Weights of a small transformer language model: 10 layers, vocabulary 2048.
Each number is 128 + 24 x the weight over its row's rms, rounded and kept within 0 to 255. Layers, rows and columns count from 0. Numbers have three digits each. The size before them is the row's rms in percent of the matrix's.

# layer 7 attention output, 64x64, rms 0.202, rows 0-63, columns 32-63
109:155117154153073170137103214141166113139142099123132168120111132140080092143140134140133160114121
090:106144091118079153146133141113150113121086079122108124115120115098148136129086118154155112120157
094:096097135161148138127101123141156139134059135097131105126132148172080129114128128113170101112163
103:131146195151134137148123172149149142144173159108112095147135090154150123069122147142138109146116
104:137088175132109098114109115120144103093140139141139168123105119057116163136067139141119107118164
102:117136128154105147078150117118079121186105048160128103151143125110127143116111139121113086105132
090:133149107158155121136110097108101120164200134090107096100109117118132137137110107071143162110145
102:113126141129087122099135121195158140148096102127173168143134085145145164154169151153173143142162
105:111118131084125151139130155114106147117130108128163109130104175121104136150143171057104141167125
099:135123125103159109103124173071173168140157139140150132131081125147149147102132110126128091132103
091:114161121137122097146096095145086137127149129101112110120078144136183133109089089109156096079152
096:126139101156133165104135138128125105172130156155105127119143141158059139103162140133186113128132
105:101134174136155090100151146087114141152102117167124153094099173104153144133123100156155131140141
078:165135048117135088133138125140117149128177103140115154083145140135105101098147133132119135133122
111:107152120087108089115118131116176163115063110171123125120148137138174122148119179139114161101115
086:099138119106158141082094114148137122119132149102141121132141110185130134118154100126124101175133
095:128093102089087129130084124183131086154132150114120107130141168109135149130105137146149170128125
097:126117115199143088120146145153151128157117117140137092172143098127108120143111106116143165149049
093:138136139062086137110089145163107123131107134111106133136144130098134115123144157133115090132114
085:157143170137141170135116113137146094145147160146132147125113141149133107077095117095121129133135
097:120146124130113117138137121134168158095144119151157138125086103186118129086150129145186085117125
094:117136184161139143138130166117124115150086159111166118080181143131123082096156162106165181113094
103:141204110144129120102136101152109159109141151148122132146205142103146135115103113103131143116140
080:148138130155107172112130104107093162093143124140113149096124137094143158178118155165140065133098
129:156115135110103149116086124158118122113087136124094153122098141134112148109134108096131139164119
113:129078129146063121086125116133092102125183145143135144118176128128128114094147143121118076126133
111:075129147140151137136123160089139123127113172152159169134121142125123176099182119109083180092103
094:144141101121128157142132095077159118098145104137118134164125116158152114148097099129124123087111
097:137113109136156090133127115143141123117076136134137131153096166094070147102108124147167113098098
098:123133135175134110120142140063144142163146111121187138143130172148134094111150147100137123116077
089:129144114109125138128107140090119086098132120159115116133186120141145159135090141134121189135137
145:106129134135143138119163149124146109132137087062118129133142179167146118115130093147096124190115
102:122113136107156112101122085118139102149135089080158132129142125168111113116110114160112112113055
089:154123131136171122139156156153120147151157081158132202156180092146117097114160132078144125120116
102:161158147094167097108146070100134132130118171109129108132102123101094135137165092145160134132148
095:129101104124134134122072115128168079113141139131125131157157089139117117147166118097121142084121
083:095131153104119099139133165100169117120157095135105157072141139116107120149150108108153143173164
108:074127104126169154086167138129130122107109152109126111108121080105151118105121164115137124111125
093:120064100150107150105080175128107160101155108159108142157137104142142090107139093100161143105131
101:123100129166136112188106094140144128101100154178153105100076106126149115108130166148100170116150
099:127132159134130139136106091101083161116108150126121150123109123140141109137147126143103092143151
088:100119143097099103152149116129166159149144183123101133160129081118130137114123153155142108086118
106:150183127106153129118151152130077112108091152111107157179119161128124090123117120151151129137144
108:134122095136114078126084194137113137127128133120128174130129106118119145090124104157139128127162
093:135140106152114091094123153157177124102120134166128112104125115086082119134119097099124078111115
095:149123092152151135114103138116119130134144153135161116148075126118144088187111113102106142146139
088:135137157114138083124105149091158144104177095140133170162146125141144145126115181110141160100173
104:088154083110103127144114136137111115135132158100115171110097119193091120160097111099122148089107
121:172117110149130106142144167138105157089093153149193092096156138138112140148100113082120124104142
117:173093162110179146141156135169143150104136124151140106128148128151153106159121112139116100108139
108:100129163126128104160055105166108113110121134176123155141120109127134095123126088076167138155152
097:120100111162135142069098104103139107133127144118126078140124120151129082156147178147147133079129
093:170117103147157104130117157162175128113128102143118117106093100139152133127136146120076151073113
094:142134118152147117104144110098123103059096111120072131150134127117120143102105176123160147116077
119:158105075139129139107140136130152125122070129117138125157123124110159151128122105091134107078132
101:075137143100141092147113164191086114107158117137157132139162127123156152157112154143121115137102
083:096103161109118107127186113141160115143106108156119105183156140135139130115141108129101184086142
094:103154154150157174139067099119136171138157103170119111173131111070110155132117148146143125154144
079:139078122106140086111075104143103147131104103142130115148148140141121091126116097150124156107092
110:152155120156113096113092177152152130073119118128123098148119143140098145121183142146132080125113
096:150158158087151103112140169176123086118115115119172132074090137121162129143130120139144164108141
091:102132158148088122100126153155105145105122124123156081142118141159072141100145140105112156119152
117:101129130128111085181115133099104132154124123129147120129161062077117082139147149114122127140149
099:117139161096099162172068151119133093084182127164169129157143123128139132136119091141145108133139